python train.py --head_dim=32 --beta1=0.9 --beta2=0.99 --train_tokens=540000000
Each number is 500 + 50 x the weight over its row's rms, rounded and kept within 0 to 999. Layers, rows and columns count from 0. Numbers have three digits each. The size before them is the row's rms in percent of the matrix's.

# v: layer 6 attention value, 224x224, rms 0.0886, rows 28-76, columns 112-167
# o: layer 6 attention output (transposed), 224x224, rms 0.0825, rows 28-75, columns 112-167
# q: layer 6 attention query, 224x224, rms 0.0942, rows 32-95, columns 112-167
# k: layer 6 attention key, 224x224, rms 0.0936, rows 32-95, columns 112-167
v28 079:483453547480463483441539491536473543457545472527507423546538537494618424553481581470537541531506512475564517472564564514412539497497484490570530479461469499458538493471
o28 086:552496468458519556533584516632583440477600588497518480557551489414545478489425539561446507589514560465484499611568450527487524531473495524496497509443522470528491435479
v29 098:523502533557466467540547555514644529447522503472522439467487514523503536459491424535566460475541604568556517551544485444419536462470519475472537549509562512504554465476
o29 091:523554495544500570465504404482519453446545425555412586529487453550548557537530461556376507514484454411558475461479361497473426473497534543562540440533458409477524515552
v30 083:596452550496561490417563459481507537547647516444453521476591580495468517513508460502464534496547496588464568526518463525464445524588420496553548535515537453466562491535
o30 088:481552471509491495584476506517467577500522517504543467413502519488455473484441533561455475522485444490481517427524520565548542440450456563440452517399582442571449442449
v31 083:537510445488568435633555506488510477504460599571510536466511464422413494416544505576565510457573525536531574539515428449548447524472475467537524511511518483547481439553
o31 096:488527514505611484466467579485465602447478402555426498479446501514494526401608465525478541459444476523545439378422570484456578479507489563564477450557476579503469484446
q32 137:570516459544473549485562460532471512529491534462480610502472553508483516593443510468505483550547462451498420506501543630477491456608542431587468507449417419546501497564
k32 104:526467494478451487488458510559486447494505586466518605480459581515483483525433540509503500560546412547428476495414539514480506485552500421489529572444436444490552517496
q33 088:456501499540557466480458515461537464500569483451557530532472607495467527496455509474463523577496463569543433498486499374508621472546455419457490492500499436488555487443
k33 104:563452468503506548538512481535432469544518529443401570352501515509517496509528470610513507532536440474401469467436526504503441484536536486475451547411465433479504512487
q34 098:598539509441514503604548456530414478530425548512452539446464521476511528526460571447501501500499464490406465520440572545461376498503579495574454514501458490458508528589
k34 081:499457530471423520522450552572528485462471632434518550468469576461504498570444550452548443578491491598462508485377563437459506490493531416477537538560463502471586478522
q35 112:525530507536493514509486467584507457533481526455492598543452573429457539539488514475534501582516471475477364451466478599467510459571529405495464536464431408523545493587
k35 117:490500491476503498542470524530413461577478547408438602420454597518447493496504478529558525520502466501461441462423496554432473463537498451477448551419459400444541488560
q36 083:568401518415562468561480492497440469534517509522432475482520477560546516437523553499533562496558499515464525522455638462501459488467500566535480565470550490460514464492
k36 070:604391521415509513546501548521501508483510555484483468402491518528524498445563527444526459528551486604456542516412514476444512526532561542480493494523490540433586447435
q37 129:561538519476523539540477449552437452575440524459521591525461583477506546543435540478526472583515427510436424473437502550426403463555533420544467516451410441491508521603
k37 125:555510519449509547545497521550441473581471510458468574433451599480444537521461521531542543554497427516432462442409504546460466468535504422504465536429428415419527484563
q38 130:603473508478566486514470465573468448568499540474477558534479610481517515536485559545557511578548408511434424456410558533440395473515509433579435560420471414465501493582
k38 122:549489532428549568519529517549452439553454501470468575447464599493464574501502537528566553545556446516453454440408504591465447475515502443496476505464426441426472460573
q39 074:464546404527448589439492433456535540550446459516510534436521535558534500557499503561406365486446449426501513409489393520549489560509506484493505490516465571482469585460
k39 068:443590468544581516483515401545502518516442466496415541522582474545518485548511471559448484504537440459493498481543449477561518477433433535477522463444441428486425469465
q40 124:411488469535498464445480503458534530442508477549515387479551407526464461504518457508429471437493592415556578482567459455514554559406492520456483428543547615551521535429
k40 122:464476447536508420468520449478538500466581482491524411540524403496519455520492469473382437446518586404524558515590476453494518521400494585509499488529565593575478531399
q41 070:541431499470528354581479530537453495509542614489440492437489529517397401401554438530627529530447498464377514438545543458531461492517509557511488450452585526490466524480
k41 069:471517564477483491531500567446449494609549536555425532438454569550493461449526488547603531495471500494419534398427485542484524495571531517603508456585557488536550501603
q42 082:555469594483586541480428563504519439544468490553443490513468533541481557454565535584485503607505542501460419423455500526476500536573445496615517484489506522500462605450
k42 076:577531620484667491514580452507478475465476455600473518519452528478465531435517526538492497598481486457496426419468461470536404422476490478471488462481433453396504551453
q43 103:431532471485406468472520539487574525435502451538502548509545439543556464483509397477398442426478556545542567599536418450486539524442490541474470463596513576500539497514
k43 111:501467431512439441505557488491553495441518470472490443552528384538594417543527445446416448469432545504534506543571445483469502509472490553517484518534553587541459549482
q44 090:569539536546486557495476559510495481545463576502540460533505526423493483475543573517553561532544496475527407519450534542531509445569455463521459590453399412480497450564
k44 089:573533579533563492472501467504488513461462481527604469494427517501504512438509525519470550469532432541532508521503523517511494482494484465507490504449412488400529411538
q45 112:417435553476422494512421536433616521435624451579515426492543424537508508447485486451447448489506594486504557532498475471488585550433454549468541475535542537561527494460
k45 124:504404456509547409504502512494588548469581480500525420580540444471490482430537486454472436453498589505509475571558470470570564576450496545487502471508584575526559514450
q46 098:597462537492590547533507509540408442546501520470435512450441563493508529523503547540555497572566471494417442425434605542545495411529497465553472527429503458415480474460
k46 117:513458585475469616518418516553409496556438520535453536415488601499426577458458565605567478551569434540470482455400545536524452450571477469486481509427472441473544475493
q47 079:521551532523444544465505565413508476486501536532510510485433585527579569460485509452510499537453499588479466544367475573589501489580606465518558552474472533431460475511
k47 082:469602516580589487498573526488522492463468469512499552509459481517544500434540523399526617531450482548543497486432501464563600456434540428432587545514437431397458468498
q48 104:539547588493586554526467490480515481581435578388513573528446571416495494517429533470512505545474472536431419484460529571447478471549540450504515498493473378472471518562
k48 096:511521604493461562490464520477465577544422490557451524520443557453439541479417521538521485553433440510527491420500503631485413502585544424516521440521456393518547506561
q49 099:413504456471476430455491456406539511473538479530522523461566450508516426569449479576448454521392522460467524482543417376467447580421505506482569397547534587549507596483
k49 118:446606455531513422473507446411522541472499495496481467533579404517530460533504458486443432482436614476522553448570444440561529616387515523524575424535555539633470519497
q50 111:439537548450493450500505524509535520456525465457577469507493397545487492532474507546403500469509577542536532625568477487449564539438462519465543461542570540588522478461
k50 115:527482468487495483580504455472558497436541483489553394518455364547551508496522524468428423445506555474554505510576513529509515575486464503453514447511559548549554522445
q51 086:601438563487544525564528515467485467512485561547522519484489555552515556422536587469515526548592476482485449468450592486530520468495441471480495501451461374358501416504
k51 106:599440548418458539531406555509429536585504558487514544457504589502457595487471555560534428482568399460507468455467557550534478482538532498482455522437502472433581482515
q52 102:479489495476504440506535455469448567512468536446450564512546487505458454553559499522496403519456461451535534454499489503434413550560459547595458462508357539498528452577
k52 104:425583429469491493541468514520508592496518563457462514510574517489429511581518531542513431582515533403489504450519493547426477470504467538505539573455379527589552444592
q53 097:550512482495441479454474536527537448453413478490510593539575475482469558540569511479515515469517486557515480566483544613560470472521526540449520545543508459515547436536
k53 105:540488479527496564549419470515515467415444448428523526524527524510542482465591580552546494425506585558564528566470555556543556471577413551506589540498511432495417472493
q54 094:502540509426597523486431514516418459506466479450505500547595496532435510498593565497545427514451474527504520532477636547547620485401515385552488460448506526480470515466
k54 102:493479541421512543457511501439509503516480510538460518531555548440510522507536573485455519529459448494494583510517503618491501425536530416544387552507484512512491506524
q55 098:536546539552502492485495493544551482450433520468517504503483549520545535472435522392377501551489521519459491575453531479446518565576487557511524502525578429516465466518
k55 100:483555544501520522466456602456586481444424516569424451456616525479532557409481451451471414490441505523570430493483512596404531546557551490492538518541568436515612464502
q56 091:476541542480564407399478438357616546472519543473576546539499419448498492507437379558586464510453463370446486503606460552459398544472538472362488537544459508534570454600
k56 100:545453460505505379485443407490464462561564440482472534408461497533485513515508444624492505461479509324524492452490535531543451500486497491523494562507508514580472520519
q57 103:488513530457477458472541507464473501548441484513492497533551534475485460576511532477457543468393513559483515445540447543521465460606508446540628530485505476568519396442
k57 101:479470453444546524501513481464484480511494514509571490483476554491412578558432480444483498503480591520569522469524473564571423422519508512532500618566496576533532507471
q58 110:574514481495474474490602537390551547511485540475538428458458520441543495455426453490451468478475458526502408510507555539522503534490542473484512601501374459445488371581
k58 107:532523467383430482505477536565459511495550551361490513451448525536505517531513485529534519376569490618548461533464506479492545542453502495432490568548494530462529397534
q59 100:442519433512442544425425399479493531501462528501596563468461514528589458601378562508474453515469488504513517543479446544580430518466522426398494513480410506542492520533
k59 094:505494503598476580456432501455576513542486450444536526464560520481511526585502556567441525484407546515499516530541500480496580449489450449528469565461470436516443519492
q60 097:470526586493482473478421518470525519481500559447580516610482473389505520522481492386511467565528516600515566520500583549499464462525427482445478633438406445581545418577
k60 105:573450554413505494523495506401498454391535501455652449574397504479468516569445489453472525536490409534527552490451487557532504469498477492450469561513513580521567480578
q61 092:510553471479562346526541493440564600481409564478527532428429483470540546548480437468500482497422435589438454522549592543520455598503466443502496488580413569497537460616
k61 098:504621479457469366528470516525477566541472440439437476489464604449507446606414460512447569537402461466420439465462564509557541482449447503541533482565459476507526445584
q62 102:503497533551433533513554509525557602476447533574472576499579512497456491471557414395546496407441558357475522436521498470552549524481490538574455461537498519429522535461
k62 102:490430614537526497508516440533515578469378473562507530563496476534509517498524474460453418491466465395547539335481502440549497512446553508479525406504458476535528544502
q63 099:491533477511527478419501532500438468533520481535470442410460492515454505546454600559524535528563482578470562509525425554499485567520593436482447420524510420544491525501
k63 099:441538465493522523484449584532482505579523418460513511497447498575483469510562553467596498516514554517469477495490519481557591475512514468572605534463520420445463550391
v32 120:485584513520537570569525457421491543499503414447545461481474577594505629517410437470422518524496562523372488493503596389599530548548526428469579613484462435472511557512
o32 119:451538455490491544490499487503487490434431453464494527513480573494473582476425425404482504509442546432406496553467545423620577510587519430480524542486513454433479591527
v33 111:548493391471390522546543452556436442473472578520490536493498400493533530603483541542502444515421441438577579487447488412331476497536582380473403463510464499534455484530
o33 111:540485425492448527491437471605456430463478497533434515555585406550498526515481606545426471580462477483523591464491473387425403537499524439509470513519516467425517468563
v34 111:482458483486510435480516463486515595517437547443582538467499466447520481482508451510476473385387468401423487430519402486520457508536525480598552473542433459475546502585
o34 109:499494520465541426457496447492477445492506474499542573493499443494467546501510430482422454503444501431483457501541422530525396513478541561568527457529474530547447557587
v35 119:538523500560505437460580490555492519496516456510518424491468485510509473513477503505581532533555437565501413423438447518526562431574609567522526512568521567461466477518
o35 121:583519522564485448527537533567575517555498362505503454527436476493483430556535482505594573499535414524534490431476434539401494425560537559530470484602458578531530517450
v36 113:517493476419492486520459489502436433526520506549442439485484448547498518480532523455596512487472432457451480509511529508497411604466494470566557517559423523547525579472
o36 118:539519515446499410453508467410392450461458483508417476529557454541516589482514553376563538465437472508466482443453483504459435550509475447563533559567526587545512542491
v37 115:491453491481593455441546569510506516527478559549582548472429488548365512550536531531443507434424488575505551377503460545451444550494582521533498423542524512494491602561
o37 114:448416488459587442476548497432455388535452438510565485485446428525384477497556495521463471518431454544528553435516473524455450532469481540527485435478461496438481575556
v38 119:445541568448569617522600517563430533514542532465577515559502507498563550510542523497496500508524599478512408599533444504505465480417425463476518519469541488450488508488
o38 120:491474551460537576503581457534526537514506525442493522542465418431570522484509554515543507512462596473477409523474439383520539527412526495477548592522581498402493484441
v39 121:492469519505522471483507515446498481480528452543581482531457510487486489397547561576522523489495540512533551476550571523514557478516432488502564444431517471404458522397
o39 127:487519522562498544438497469422536545496543500533549560509440561494534462436548498558507502513454564480501507495581529542513609439523426481513598467451480438361482531460
v40 112:524500487487429557499523512498592502528674495516431504590452482503460490556424427452459430481524477439528406467476444531541577517455546487461517563468550520480514427577
o40 120:533419502529522528491448548492568543584626538490477494508508547430496491527478415473435488437450544489575371441438406489496578565533494510456571559449503570492518463546
v41 115:475477506467596396473534527582415382377500537448542501466439443534508499545519558517501425512471498449506544494534466566558409520567468388538463498475493413482479493458
o41 120:467477456463493479447539501558483395451461571546415522495464441630543488506496592499546491561469516475466563545545456578523484457572413433487520491484511440416561495492
v42 116:472490478535491502398545407567501475463447455512523553413419538518485455404491508524474432462464583513441557481432576521541613591484564466543600529466574439480475589408
o42 118:497492434549443529423518384461498449470419495468606462452405511485500457426544428494473450434447541476491546552491630582514662544505495505491527484512628478423507578495
v43 119:490563500492504516482585549567575563559566620495619474492425530548466475525408492525431484531520552471562378650531465419544549549544464474381592563519520545447463499635
o43 120:518556496488497542533540505544533537486472635405626459474434501504432424596413451533534429579389512452564458624540489486491503511507471450432468517472432553481518515480
v44 118:562481394521575449503516536550537483532531579504560525527487427463528464546563588529504498484425478428464487477599542489491471603433592483524482455419565452474505416485
o44 107:521399468535552433455497549501513429553556556468526567502476494448512472470602591495497547453481526509462438517570444402491456581494494542568509494423528441410484479502
v45 112:378443512494415447531476510524504548510494529476493536513505491468479577459493534453509493535494519444568609548514444483455512488424496452463408412528589465542552430547
o45 119:433469619486467512500497503519539526541486473484464442499495456464528548491517555546392521557505503445576580530521476491499565507436507459554468400454562415543480500541
v46 124:520476514445466540311414483485437470522409487550441418529597566466570605458459539398576542537471538459474482495479516512496515508547503485548471575531583496519540404504
o46 114:501485585384479508459395464480500496517447505494467372536616567479535474420411525427509501481495518475396466522464495488545561536546545440505484592452601512513470473478
v47 118:429518479459552546539584444525461502521516526475537583566526521518504475478545464395484505496526518489480472556608555582525535533591444486477485497384501439515428535522
o47 102:524433502452552507569559466524529557535526523482461544469488559503530457519494461497517463448478582479483499522609492524500501562540522533535469506458609485417415478422
v48 119:555488500515411488487499464481478514470582433479535549523500494624471529527439466455447543467511488588513505524524521480441565464493434421413503454489460535492434579594
o48 109:560557440472438480492499446512451540490524464456520511507567537538498517514440541471449519573479535546564547526517574478425520483453482442491434457466413477467434550551
v49 113:494463517488467541388502521413558460478524412554484473553477508485465453423498507486512481514549506452491492488544442563586520464482511520509600546498460465416504594443
o49 114:551494548509494520442545496393557536534465478490509490513445571407543422480529496491534471428521504436484451492534447585542532468535496526551547516471489529435526576436
v50 115:438556553488597471490427457388543556336478577584479529576530506471480434487515435459452458511620492462416489467541498514494484519478466550497484486561445568543595433530
o50 123:427621529489598490486402524453515507445459500540512509474504461426452533512474457509491425453584458446450532494517502532561445528475492595439420507447468503573570410610
v51 115:543556505530569485535468451423568586465490540446520510463582492490471443480387494490444442496527510482488552376439610409541461531413587438535441463517444514489482486560
o51 118:486503487521576490515514472481433538432476576476443457452477505575464466548427479518480463465530495421531574437433605532524450529372433456498466486529526523601527474536
v52 139:557483570554644521521485551523424553573570534591555521515535501484471579447444461502513486539546498573436434425427524615460525472460549445402439506492506581442437438572
o52 072:500441535495452544490545592585454464479530465496555366429397480537490526456573516525570528569616479486533392495444554513547562479498473451338463493419423539438541494544
v53 113:497480492419539456547506515439468575462493551476495553490451445450488492455512439504507521539512517446531498538479428517431494533473523409439582445611495456472449400475
o53 123:527453500499510447529528479504378491513497468463508577514436411499532485465501490474513550601554501439584521538493466569473486460488462479504512471510508485588471524516
v54 118:516538415526491449478536508500545529523522489460535477422559476494463506436547559528526403505460443474565451517445458421511510378353506508454446480485550461557457489546
o54 126:509507429540529450564541555491542525506498483530482502436507541469451458411484519565523490497461412481539481525444474444447573427417538497523467413530528433513440437536
v55 108:515489491454557515477492469540537391553565472424494478459443496430421496542530577405510433533473475444532501474587472586407532507516513474515481503492504461532546555542
o55 105:581445451509485610578557465558589452561523484378513405447499465478453480520534506457475465614464439485462419464531539581530617535509482542563483445516511441480540583539
v56 115:556537495586586533560472514504507546578500427553446449492467534498598592467529506565553470413589414441372530534407551483463559490405480537475523493464540531499506560525
o56 121:514527465621537503520530484515429510545464487520560399527449500455587569497547413567499466358638534481461547524397571488512541496432464550410506421460540523542585504532
v57 119:531464480465465469589490477462503490475497588472510477473462451436538518516463525481534553534529542494405586466495509490388485545599502474466618473534543463502524478492
o57 118:503514486516402446539464456498436503423480533463481532580490470515476556510445464468585551500543506457480586488513454490462396529565476484452546507490541460532578585524
v58 113:493468512597516454556529500442506517561418567557504534478530509510537582610496454596540500519547551474510584508421503461492424460594622465533472537556497462596461465525
o58 123:427479463518570470531480531579455460507472474604481586500500413501551516547510462555522544531589517449476627451470462460465343486559551462446483488517504469621513460538
v59 119:442455433552453464448523497472511464544592398556494476450523467466504498500488496562506491416467554536487465523529482488487580519455513555416477514524643486502449515558
o59 083:461482415555504462554527496512502492567579467525502491424514534429491455499474377517484429359491550569454451522517493474552572546430577500481463501516541503515423524496
v60 122:549466497462508502442489476447424466432432435555436482578402501446410465477495506555550427508474522425417498451424501536568544483382419439446435565539528505442482365562
o60 118:554447473485506507422440494512404466433486491513487464454460483442475547489514530555466470535488589446422415465422505533566565544409471503461499548489511529529542393585
v61 118:508506456536540524493446557563480585512560448526464479439501461498496490516505530603454387520510470462504407498488539521585545443514469579434429515447498555441429456463
o61 126:434507550555539552541535649470551596491519501511495514479512535461499534495516420554449413555455495527492433468469573523513534539507455528450475495431481572395489355412
v62 120:463514465540577548609458423539473510585564449558464447476455450471495570474431415457544491482561525508448460523473549554531472532525497487380469614426586502538462547405
o62 130:485486495549526576587567475478522559497527466517466483461457480500541567400529401479553558491558550515530495494420447497477566545570526525418523571428567490481529484428
v63 114:432457477464532538461535413476494417436581528449516571404399512460395529402497458491470534489499521430510549528520439604538469569459460529459535524481580435480533473500
o63 112:430484478480498506497471392485486382492507462420483579411359476473403492467505497510538533545448574454528461497484471600568505478485529468500468500441564458501492528459
q64 076:605498493451512525497557493536470469466499498417573589454410521468595615471457470536526557503454492439479540504485441415455489484528556505465463485547471527493539443552
k64 078:523454552476458540475481515543500500552536537449540579539452520485488604577510521546508529511430555582597492492462538409517426592546553460503482489600539461535454504574
q65 103:437569493532435423549431447556504517484525602443517544497577521511490506610441540574562454508497426503464476453473534539459419558539548440471492535462487458491524472584
k65 107:483570512549490500560465461459478565581440653381474566464579542501478567629400493478514451546510466477536468474462492549510397587590601401558446496439471390496472514516
q66 079:633560489452469464515510506442535511493477525488491515377400511452587569443421505472461527512447515464444485473471428537425416489481467539578498467587394514506451443565
k66 084:527517539506498532508530470476565522586445604482502527442535486443434594539437449486518481548580547583584442469445587526491466510446506460606459511566448428528549482543
q67 094:502501448484486464518484399522517533536531580376517586429535494539493446576491523524558535540497452509496466483507527451424475515616492510491459485523382514448532457603
k67 094:532504450548524521543453428483434528537460605405453582448541513455524466576461482543555528503550430453561519435453537522443464435551521420581428499464454499450543440524
q68 090:494452555454438474463444543523558490495514447517471432628577445520482551478519542502433430499497552528597565553478486551518508487498496517447456468581598501535487533438
k68 098:531452529521507535446589484477571545504479405450517468534510447516504583424570505504462468487509614518564508509457477512505514532465463491489484599574582526555525579440
q69 077:525481527503535517511430479465454409523504397537603472575522483464519474459495487500441495546509513550520606508494482489530441504503512564493462402433611498572422451421
k69 090:594439450459482542503486532572582430452539484480581430538476486508564573434522526485443454520493487590541510522483541415533556487445568520565552555427546511524521539463
q70 083:485470533479610516489501552444482437528568424525519484576518498559471436344554442472450529535503548515492537498497412514558567457457486518498480485404541539529451502336
k70 087:498488538431585547551554553519507412466581470586595407489466475534495448434513499483464512538521483533548559471523509438525601491462451590466645545432579551494521545359
q71 090:462556426527578494497567469481491501509530544401554544432410557519577439476501539484506604516453446461415474415545504451496499474484485527543511554467338498506484415522
k71 090:447580411471560476561508586517451544485479603498484476481440500485463422527508563478521565496490444531538526471533480510484480391635458494422521468423434413500501357481
q72 096:468501476531463467480557489605430437433569464536515445509488444510491430504516534434463368468541578555504531481527466485507534512516546491476486452569619550475517565465
k72 094:513485500457434476449563517590518402439587462510497440504454458566566467487486495470454416483493581572453482519538510468526538529458505494502511519494560541476488504465
q73 088:533458581478533397505469504561437476465570501470571469482474435530452477536487493495460516476467581429552523544548483447624561512565488455463433461508508503541433567480
k73 080:529517555521497467496508453533445544467514565375551481465466468515516501524441417491463443559553524401580538524526550397541499542464494427540491546500477564524442562362
q74 085:530473505559423445512530412508479432456499497492491443499536520487481453517482574439454483506483537512574508574506452486448457493458484500535462542542584514450541484519
k74 090:608446420475490448451613435523432472464518479436445478522489513557534585595540512438448478547557560404517498511564527474536483540443486474599456557538572480449569578417
q75 105:510465533534451551501531506543467559522516383611523500432566404556397460555503483560443492472538576436561565514528510516525485520519484549416461465482564441496480532533
k75 091:530413526532409504478571444476479607534519452408470503436547429530482462500477476588490496536479588459526611512550598424497431528473520570484504507506544515518393527465
q76 116:506531459458554517486532496436520537502516562485482530533448568493491492527503525461471510518499474495479524454439509458484477444427581466566578554551353517525516526509
k76 079:491502538451503545509569472492551553445454591485473538419468567553495530523489437481588526530497414494451441477526500541485474489499472507556508513506421438468512484473
q77 094:453466529457404521482412514494468497483476456490469475433522506560423484548440415482484479491565521399553547552512519420502480487478457532505422548567573448550439471457
k77 089:538420484505455419441564508484553612459534470476480522482557441627449518557495392481383457439559555433488499541580532513562456486462518469625457558478566569511464540477
q78 097:444502489514419492408525469546551524451517432540444497484564440540468469492447412487490493493512540468537569608494409563491482548412518542513522479586552500528456490459
k78 096:492461477516477495486521412575533556477522467511479538468573419544472472519452415471434514524446549475514536536621392502601524524393507511529452481560509637527477512427
q79 103:461491508565535415524491452484464510534538518531521521487536448456538378525490564500539522428464513466525538504540470490562474526559454519394504474535567409528440449538
k79 075:505432532525485418469593487390533594509513550413558480513544482415542510493503527593485528523510599474566517550543548478604493466578484532503598518495577477547449508470
q80 109:528442527495425451548567484500547473473522433432451546448545511531404470543395430527493461477522576480503528561464443482598492508442515534567449491510595488615457539478
k80 123:548557466470492477567607443543487553476549489529509468427567399543482438536452429501441472457477478470559629528581496536544521496435427518474371469477469517546479454363
q81 119:419542445499441479561536485435489480532497529455497532513530339492562470533506555544498494496428529487543492465584417563518428506542500507508416395463453450513432456495
k81 089:485537528544424481597492495403469533451441466520483585515550352443524460562538499462492489472497559478555566443566551544528497476535478502567439456441496533598466467550
q82 105:534520562570587554564497524498458483569509562550473515498425547498472546444594560521493570520473449535496552467452585434480487444463498468495470538453530443453534423483
k82 105:512540554483510564542538527536496450573536481466439500469416521405514488468536532457577518524462415572462530467389447498386478454520496497522514475430456487518478458436
q83 127:485487510476496528523491547510431501532506489580537448600437523434459447437508504408402490594550447570449498409454544609601536399511574467443577481559478494483533527505
k83 091:543505474417546494445498558540520495411478517483516416563419539495515511424494479474459480548554530508458417501387518537526638544509465490421539586601533497426519472543
q84 107:569557497450428432564469501526484584495413609470530469516471517508508512493406557486526547528534514562548496560556520536500438470499547465468537439535441446526526436477
k84 112:540524525544492467584523556447517617497462536415541478507441565451518502512538562461649546548495522509535439535459509520499532469536567540529564505436516499535497483535
q85 102:475484545558582583502554496458422520425490524537578564574443527541426479431510496433466564591559466511463490459453540479530539454447524422494461523502460444459506479434
k85 094:486473496510511670512502470566491497474531459494513502577491535575514486437503541454541504591463466479461467474445537413464503482432517475478543552524520444517466476434
q86 097:457499444417479475523519490458503518496474492456516530426484504566430450545447556552445448410472479479470476501526503632446373542483537575554512470529423499496523486526
k86 101:495495456488459389511499534471431575502497512497475577428473545452442466537457541442557493407522526458457491509459537544497368490521592516566458502474510480538483470496
q87 094:415588521520530489541481473376450575503495461542520468478463456474457523591489578495520542500416458485540494506470500469438604437467543516458449535476391452438407586540
k87 107:507534551558507469501528520433509469510498496511471598464485566563425536557442526541460492468413462533504561572461542485404437497559550578488431384525474519463427546454
q88 098:427554491529488353523585477438558547497501506431493478584536444434445496600467522497594527465446521579505467511576467492478510452581471503567482385506469504496379508577
k88 103:547495532598464396509517474443588575549496512453503508555480495472497533535466451537563450516360465483474460588543553522485534443523523511512491442438501474531465542530
q89 090:483454521444427511459561573500466481548505520557559437492488563480523518475450536398581454551482517590554457564393394497527514448484518458494422525534544525464473529555
k89 109:563423509467443545425618472550512465480555468562525516503485490474581557471488523412437438555563490594492493521424475539490525453401494439564514591414519520420594536467
q90 098:473500444459481420444510469497538567480557517603565491522467439563481426504509483451525525459397501547480500386357522483534526540577495470499486554460551472544444592532
k90 099:495397531522529533414506450574578422476565558580456494471484473535586390518470435488549505485447621546500525587421589463492516523486499501308521527433521469523538571523
q91 106:545547520497549420538472478479446501468464540452422550509466498528474347419560537514534546457494583473550499401557561445414494578647420522490578466495502499456446481531
k91 106:620450408526473424509476484540529469510578459491447587482489458581531489489476525505480518484483536518536386510473473534469499469632449563522435502475515467536520504540
q92 106:575391497567520582427553466506480517477455478505436518382523539590490446410514488470463447473563500476459484500447549507595483500512566488473402482477570524490537459500
k92 127:530512423458529511458591449556530487522557499498445468459466447532556464533551505405444412407457476472448510582465515598503509563426486455521464429449442507457528537484
q93 110:456594455412442540512515466405506568540499411545426476447496460531501501502508486467520561383444495577467450540519465505424508586591480512507531436424437519456464494552
k93 105:459588596538476446547490516391515551601463478505433551458508509487502526463476447474487550425478463561428534497527498551444446534505532527483479398441422520532416498514
q94 117:518451482437484458557415475511534547412480549437472405466517496468494476506511543570585513514486527436555427517567502442461437547511456600575577501611556575538594479516
k94 117:515560490491488403577434502441534473508473547457486531497452508395433493497493575444596550454573566576525446422539472481493455493575510555592504473569483548553625531446
q95 106:475495473568452450493455479434531499583499405490577507487525504475444547502521544488485523511555477536605559479462463455576478452481455505485511469493568552453410572481
k95 114:591442476497491481508481505489518455538533441590522519464569537544455526484483528514478495585519442516567518466414448386421492462591415467447480506545594486484473495511
v64 091:443371555378539503493468523443480531467430594579417430473477534466554517410406482420388412500498516430477506519463507540520542559557532517486517539570474535529427462523
o64 099:533545473507456533464488388427522502620513535443471555457565556473501525509494557553494493581447506563462528538437450502543520416505578579450522496465443495544459521498
v65 089:483466571432483486491538376503472433517472445481492490476418493505514504497394451459506524512411449430504529566507587482555611548523602486486504551497536507465443597596
o65 098:542493571455615576570415504501520612536530542481471501476419531499516529442559609531515482444455463466436519450525517540558511437524470571447537585543451559522523467455
v66 081:518505594516484455468549575500411503427540517486444484563542470517441514502543474536526603532444561537520549485470524476465572447630571473499410477559551484579470500551
o66 096:439471463472573565496455529554495500528458524555494455452513418554555404521446488472479432461518403466474446481479505561579511544461483507525511606461509602480620505448
v67 082:497463424502556451570487459459505430478417463441488514389484522435543476509510523491607557484442469481491483506491507471488463539516529538523487453484460449458527428610
o67 089:470426593472432484388496463494494509454544497490465605511479493485465604592412474579505465579487523476534500532496429389511613464440494522525426475548481449498467542514
v68 084:540476520503395479540481483519409440576483499593521612661506450464485489489387420466494488508495542550486592475522483385487498557502556479429516543456550545522466498524
o68 099:578493530567462551482417432484576534519585478535494450465499509470530523540510508502432475546502425404506534567692590564508499454416396457506476486533509500466529506471
v69 085:498477460505374540562537481538461460593506447331579510526469495527548482608504505471482537464531435344521518517507494449508479545516510485476531420480633464519414543547
o69 096:482487533476454473546502532524552482485484404515584495605533497429512456478559491493548513570478531402452511457607552532513490395540447452459471505473493607515531450545
v70 082:552530545450431564568558545464474540479425514480561554513495521459391554600502493371447438506503446499533489492493394469453442474474413512427623523447437574471557472569
o70 093:464526496466473458481535608537483478444520511419469526578546650487546485496514492508466507495499565563468582508519605512488534506521571505396494479486551451484425443496
v71 079:486467494585551543455415517523520530431516481605480620580508476522511595464535464546471513503500492501543576504554508522529565502567522531402537482399439545472382397567
o71 094:431480602537408456418461457453488566556479474509522435470486516474513450562447627460514459506489429492554473553507491462424391498455474550429495513515526501536506502579
v72 083:519508510567486480485621598427516518385529520507490457588498470562468482579529471531593429512559469557596469517527562501455454521530502439561489562512491550528603551517
o72 092:528447479524545662541432472531462429484531504488463545456426487463453580532555411524469512423528500489476522521478438509520464524500521506468372470444496451411527455457
v73 084:497536449446466581393516518483420521522527506554515521592567499528487587535458464522440500539491479419556533507468572510586433457556515443452564598504543506493528475549
o73 097:502464502505597609459435551452518500564445527556465507440477469536472477532534527509454536431509548471456572540489493605397512496503518533445455522483500404350485474389
v74 084:560582474545530504458446575477512472492479500418509482504537467438548511517573461509497549495491533466487466499499519485497485522496527522531590459482471568545468492506
o74 100:487526511543345448509520420491478571501487438564566409454519541609460513516418551540457517521609533518498531544510584415540491512460436434512525548583573472563585556470
v75 081:489491503606390511554489521555505580597529467517517516526495489510506550491495510463544470522594440444528446481557490478523577542480461508577607522473557458499462563438
o75 092:490529536466567478494425447459440534454515498410558500513447519478447528477479607478597491502421521568475484414553471442437456522486444466492482420467506542437422539508
v76 087:570458476563542516539430545485481515510572454549529555562511516489524483545508510517607477520402519490499608469528451462545509514544438479486547442512471485587389465550